Weights of a small GPT-style language model, trained from scratch on English Wikipedia.
Size: 4 heads of 64, MLP 576 SwiGLU, vocabulary 1024, 6.01M parameters.
Training: a variant of Adam for these matrices, 14087 steps.
Each number is 500 + 40 x the weight over its row's rms, rounded and kept within 0 to 999. Layers, rows and columns count from 0. Numbers have three digits each. The size before them is the row's rms in percent of the matrix's.

# up: layer 3 MLP up, 576x224, rms 0.0613, rows 558-575, columns 0-111
# down: layer 3 MLP down (transposed), 576x224, rms 0.0612, rows 558-575, columns 0-111
# gate: layer 3 MLP gate, 576x224, rms 0.0613, rows 559-575, columns 0-111
up558 100:553465546509490548533554488495427537530521516553524509494496523530496536523517448559490460519468558493499483425479485479526474502551547568498420465441531556497533488472508530444531504462476446495497551510441548496480461571476519465474561511511492526428530462538515550491489553471575482458537563517506556524522545528515488468390430567486
down558 101:556479507561549443514527501483486487578511524485495507466523431458496557447518539499452496571518489477516491470517526573429469501469568462502491520506472563487570483481504542497458471516505454421495485525509543509489506495474481479476522422469460558543495476520476502508438444502562426561499507519509529465507498538550504497409508468571
gate559 101:523502489514445532463500437435575506522504545518487450438475485502466497503433573447556488531545447559529555518493503432500534399527529525521505482609525464504473554529572516519461466582529551512452536573538542492483530423445506540555509507500466482509559526499462493472453472495589540528444417499546452515496478505484524547569479499512
up559 101:496466513524564449539492567509469524533455422481479503523491518491428484514525496448500504446490586489520455497457508483514444543544512472472449552438494490468477549506498488471533470424551548497524477489533433461539432451470474472367580520555459458500437525514459554531477543486465480470476511510513471503470425441429432438591479455499
down559 100:516623490474528464490419509494560522497532472453537451506553522513460552603435529464505527464522529495501497511485529533529446512495410541527458465544520582448485444556464504430521527526471527531499498477473516511504530528512561427517484488555474551546535481454470515497516518521518501449572472540437550488530549532441564475442531456487
gate560 099:406535537454498519530484449521506505451475494543488420560563584495523399453435480557524518444550471516564505500515506458423511470558513506410509524458473478464462508504577518535504437559560460571494554487531460532487485488509566483552440508477545512473487559465512392491451456430563409470491485500524500522535543503481444439459453555488
up560 102:485563551539537545481434522437517532485508487459446493564494484513493554525533542447572477540506484561482543422535421458484556475492489547494535523498514480451555530515571463462465534492522539572499495508557516517495496485542493571514472569450519484509495562469559509517450444383514505469513508567477513440463500491486504465514505538522
down560 102:535477462527555531563482503557550473557460471454490461497571541485493532551530523489452462532525550437505471535501524460526496520563457437558543510480544519453445541477497545514445477502501420560594503477489481520508554487478443454589496480491475475456524550512503484501540494577459551444500506511522520530508482583451553444512497531435
gate561 098:562457486454524462515475527500485454458468508450472465513451568513548437423461488574504585547487546459499476426518576518520509485544507533564562531544471558563556485516499556475426527491526498498528459506513468483529534518496508489523446432494547484522483510530470518483451543495517535468432531449526505485476441505529457516529448432521
up561 103:482526498384563469505453497496507478522475521505558388506460501457527515533513498496509369438431462505515522486465470475446502481470417483552462466492565513461528498463437513452469511493557485546489505442455526552540502554471447520493427545475454466446549430479431525494523483507458520551500459494518476449477500496509540509512528459434
down561 101:491499456605483558506465516472452531466536484515544526440489447438472424500491508476490499471474532531455508534516503557507461545468454553388550530452517467519452518447518474499442535508578498487490470514532493442510482516539421577505562501588501500520470505509465535458507543443532494502395551499530505442432487529500477491484519429527
gate562 106:507467474552590539524480428547470449531470472490502539503511542502484510480458494505483559511455479519487486562568507561524530516509528475492513527469454508540428487472480449497498474561523588447449554534504410592451547482446527474506527480511507517501539458481536482557484483595484471501531449468529531508486445528468469621564451536431
up562 107:466540494497517565471484504475516550498504506545531443479395469495489480438619513563541435495530489485514531523420436483464444475470506479528447565593576498562445482527503554540405485501449455490489420516528481504522466528441447487507507548506467467494557494501472410478480462502528513475420519526485506530514576493528484466493529523475
down562 103:452462513481489511497452473415462531444479515506466471471442451537526477503478565478530508435450559460510497481464585487477535506499506534536518538532450514474483457471527464468421447507509551498520567444468489457500494444548512477529500488483509468522482501524462465448580480545541514521443484542522549605521496462497565532520466428449
gate563 099:518482492537484565525478496482459470520537461434496457529496486533541491478507583517507530482436499523575520554485400536554433483427531455492511485488508540511496470551513491503523548510494510517486453458423454502566479485546431485543485470555511562556520540514483461523503540587561452495469456565480536475549504557589502506509406480452
up563 101:586507458463494554487518516561437527498512489517488513456586504517522532520521534526441418511540533468451484425503540508526477492516494416467479479561492484450487593470471444540484483515396458543526505492450493505537521515547513522562513519546477492533459543565490551516595507479571442458612448454432465470435530462505494518429488508510
down563 101:486472592403523623456538447464482492460528558470579462521538452464492482489490517438559525523483539486459474442543390520414466442482503469558549460524549520488467560481463556472547510462528471496466370554538478462488539489448495461497504479476505473524487541527481393505508512535463565487507488462474497503606502548493582447489455500517
gate564 096:538526464449474445481530573544506529584488507465500503454468443489541538436535469488539575453462454466479451451520507527482543514556536477504474517506570470471510585539427461588495561490444438451483479437492455473432452488464456537540480545470433518539502457443493474482481469493564492494498542450478483401461507541476500447490559491476
up564 097:448502556556436538576524481481568560396510490443435502551559520569496532555557524477483474552483495506504529529534441585502527430470497435571514495536506469506488530497516565475460550494523507530505485606583486465491524447504535423493495425544494484563502500458554598518502496503527441540501389534551516532574469500491457555492467476529
down564 098:545483419481495513513507426485465524514472577550471503476460498477471534465452523532471517460529475471539422447501476502429534503477481534480510461561451540571520516539508506513517465547485518548514495463454543439447469547511503479603471416498542509542543465499466471474461544525489531508539496491523473502498482448514534547458510534495
gate565 101:485448458494456420506515447489497526492574523429400476483500506482492506496491591454540500448499523541562550417534525483484487539546529469510463496543520544508505579496538492445498538585580421565414508491571461464454529536514504416526485540464527550434487501493470484463583496499564539463481530523463529504437517487487550560516488499492
up565 102:458436567473493530490436454471439537529446548513435462491526452475484486468446476487504470506493498492502511452507474481539479446461500428439439422554496442497485575454474519449534499569541447497478509438505537525477465488536452485510522456544483517432519534499466496497530500495464481489538477488405500433466460479524542551445502449552
down565 100:468522491420518490485534538573471473492500469475514487492519505544496424476534458537479549491452543438498518515464513487496596458505488560610524516453448490454520485532478592511505453440479502533545504491477546503498555550559499559474455552568500511456512520454520527525484505516484495550529503529411531540468467474493499510481547517495
gate566 101:429465578531569500552483497559523483483517533451530451453581494485512515496550417564530569530501478563524508516492493502460548517542441528466442535490462525594511481486556506513467518478558491528503460507523470553520446481561555473494450516523483533500491538517418596507450454526507506523490490624536484525533475461536478499451497490494
up566 100:533451434466558439496489498498534474474524510458562519513444438406496525497522526516554526463551436521452539420522464570580455514524597520585580584533488490538488439490487522446536467531455497494444464498485483534445469490521491613545501499477435447532513514498560495491521439514473532540436445493505556464450533495527484477476536462548
down566 101:547467526470498522459478499493512463399483462504467522518466472523493442566469561547534527469530494492467492530437549442480522572492493512532542469442555484497443533553600530505516486473521525467403522558462480486471492476457508512486552498564446521490444547524551558465592552494472482572501422546437547426469527530478468436482496506531
gate567 102:573469512492532489482520485543429507462502481503512474504495538513412507533527480395520535530504485511523539511508518461545498515506535470539433481536456502526458488536564438492514512487521555453469535523584533557455571442444428491588413506517544455573492552503525452443533504487510533412512493527559524530474511502444525510630529483477
up567 104:538535462564497571456520556490475517535519466555459525459563496543547483468486512522449406524476441480452548465405518459443439456468478473536547474471542584534463546562517455462547435482524498547528523500523505478466494496512563502498524548537432514599513516489482543494434482576548525524557441522505469446552459454536521576471543512547
down567 103:508481498441451522411558469488516527468496547500481486580458454563544511506547491434461471559457447539560460542433500481504522469479517495488507458456483504514515461452491533502566477532542502474482487487546541490534534481528530486491470548493443571499468485536452492441509492507448448485478535533519418497531503495500527511563471483518
gate568 098:496582506491542455617518519479556522531466549492463447553505502503538488456556537548470516466492492499533511476439472558455510430559405506417485432451503491559468506480505563525425453552506543474497577432500424460555440468501392492460490466480516534431523477526445507517445515475496542473405492506493524451487528501467483514546418564454
up568 097:530514512519493479520551528527504508487539569519489527532486528473530476496477532501530424481476518567495469524487475524499520508512499524456525563466444507450491414524458453458459518465615467445491460514505425564467564506556560483449498479505528567544522432479476474483509428510526470523431495468517512499539527535479486470508591517503
down568 095:449546534552431540512483503460403500464468486452510496478492467473512514529529511518480449487493455502485464513533533512480491521506461548444447468421491509561497493533555533495486470459478496519553522462496477581466489552551533411543452511499611518415458488503507435467473542420494485506472546532527507469449561499555457467601498487463
gate569 108:455469547502575500527540530539454446579458562500560531474498540458502489561468563483459476515553409529492463496447445474469458498476515560459539516535541548538463484544560481488508547538502478490403480506458540492422466555487492477544488573527456525492532437509470536449512455542506437438480479519492449471513441483444486533511485455489
up569 101:505501434485514479566477514475502485500426494533529533520462454535516542567503557541463465529527482460542407505439502557446529565499514430463459518474479536484547511510461479576559532478498500542461486519523496526504503477527514552576488503480512490478455491395546570521466453517574520452420557580446482456559456451437513499488537442505
down569 103:430498462552433486511521475574512515498489446534548534558474548523401524531523480562458470547525561477554487482568554512532509472512524570457431524470595508521521515530579540522521535534505504501563500549488550505463503524518532488580477515516519533577468453474572491446460587530464466464466532410487456480554571502474534518477484462502
gate570 102:440490574465485516487470494549499415554522524513463458544496509552519484437430575556520542505494460517526467472496496557480502443491561511460492517496497474502523484603431551541448472533538503563494485466470477486487493504527479488476436429564475521474546509464455466473477482497567555494509508513408575427507430568536432479484501498433
up570 105:405536516522488508458540495494520529504498526444477455435519464549567437534501487438498427463491440506523496428456532473478513479558460482504499592509550499512422457517502529461492540519409441421476442515461563473522486550417510492503501530469492561554564477552416530516443480433481503486447467490507445525566540541531489541501461502503
down570 102:531556517475536458484407545477502456443543479502444532491489477478496509456481483492524540517539543478523426531476531490493484507537492472509534469504537474461478504521527464497589520476428450531500444469547479496512527513532479508519472494570538575492444501577551500510527452498555494460479467458412455435511556485470483441606504517538
gate571 101:499537463523493476501578461435582527474511486462522446492488538543511452515465559494488589500473534518492472520560499483511454466564471500532444549476498433510494504442471461471434510491467474485471458496479527506542551475464486538477526488536505440510410476526488484489491538456468512535500484565470545451520587568460458552494549535478
up571 099:493529555567444543454421495497490525488504493503520479473496445495549504529492514538538500475531516468549522495487507504558483486444475455473523533506489489527531467511571460454555461516452404442532521531509549390539448575469429552441562535546561492465491547549502497522517411509512378543553463491494424489515549547539516476529449517540
down571 099:503461574464504438547494466498508494445504546475419472477528558527473423528466464486504593533546464501476563527494538512476527485413458510552578519520468539516537557518521463487485518439579562551477537487440545532430495500525568503473551491501505445555557478530537501500458468453513548468515534480526484503541503465482525490549503506511
gate572 104:524556465403542476562492541518484503465452503453432553508454491464519472446511537524564538537464431495538446500477505559528552447471513523469438488528523522483518483546464511447499539464475557468540545496547560566422442460460520589455502521541458569513513520560500502471454564501505471514518551517489543503502435560471546570506482507477
up572 108:523507509591470418459534491481482536502504565505483466499519494520468516435462508474534554463478454432521493525568608442517521507451530536482545509458510490517557512397511502545486473510486494461449500511460503507513505567417525499499480472532426500550498532509524501529496475491562545541560494536472503503535524547491514546501505493566
down572 105:582477542524515549481581345493492557512509553559544534515548434554487542455499525473498523550501512463527510491464502472477431547527574478481496518540484555501542564546471489542483534486457454451510529525485462499483449476426493574499533567461574528520446465506526507561438535531467498418526471528432490512562490463517491503466542472539
gate573 092:422474551486429552523557477492535513437514533484447463551445521457528551494412541523541505497485454529517492512491498456387462465496521529515479445472451494529466499442617523570539484591533542566486570557509533519464440449477532502449478528566522555506485540536494560513537463498538515490458441540535555522448495542466563582487439439537
up573 094:472529543525421489539471490494502483448537515517492538507451468504441523493478490441541423488501503527509443495515502503440535569511542513509453451443492494571476488448526524498449509528502474556486567466580469443518513443490546470444451560484529575458502574554579484574530533500522455505489501507553518570411501446555536550509447501520
down573 098:470529566509527417431512475510460476545534488437491537518513461545543493501458495432521496543539544518419452514486448592499460546486497543545535556444555484486502499500552477443488523457490473510509454463483501474490508544519487433458449415437539501479552514445559544423512564464472486481507505488539591582449543546506510494452487530440
gate574 100:501478508492515546474513474528499481536469565538498475468527494487533493455540584490406553406498539565503517523533409501493393526446564485548494471422491515475453499533578548521507508435470499507506461482453459548509519492444506477491508489517543442537440541437515541499416474542455488570525540503492519467490453538428498480547480537476
up574 104:487564474494504442548510536484508518390462453541539471546469480548479578517496429528571521507485528517457499493512513527526440518513445480507535538438505505537562431489504474491535557462504495515479487450464483479514478540483467492500432485503458548551559567498504570477500485507593504446566544551504525606521477456545533493501497538520
down574 104:469430498496416489488441466472461487527554452461526427470511539469377570478546554509491482498450535456503474528504524485488457532534554475490398455492498516497494465532489552531461492510453492509545474541441553465445571530547496538488411493470558543508476547547461555556471538519492520527455425547496505542485446515445496513463483489511
gate575 099:517510534485540538508453486460555539588584468498555489561482484454505509516476561506578551441518477561500510503466465439604517439532477494455522513521465506533523521496583529468484431414516507590463540468543464487471544515439487434462454515499495528424514540531436517512494486448434561545493472522529487475451468501478499521508453497429
up575 102:497514585519427475566512535520452531499531506431455522465481549481492501496516482459481527536558464548481505441524548445549512472501501470522523494516475489539499487493525461452533428446501515593520448437500533527511486481574432485533455563474504486399513447531530514519473518557446556502569440513542512499547510449532484479450437459495
down575 101:525547489510506441459500454458462483463549461560477519380499538557475485593432557404481497535527549457535549471475477480555408492539497498505451477510587495541478514485498494555494521537481447441453504485466436456525469580529543534534568442545524512492456512504514592496501514474532437526516508503529508506473472483538524584541578456489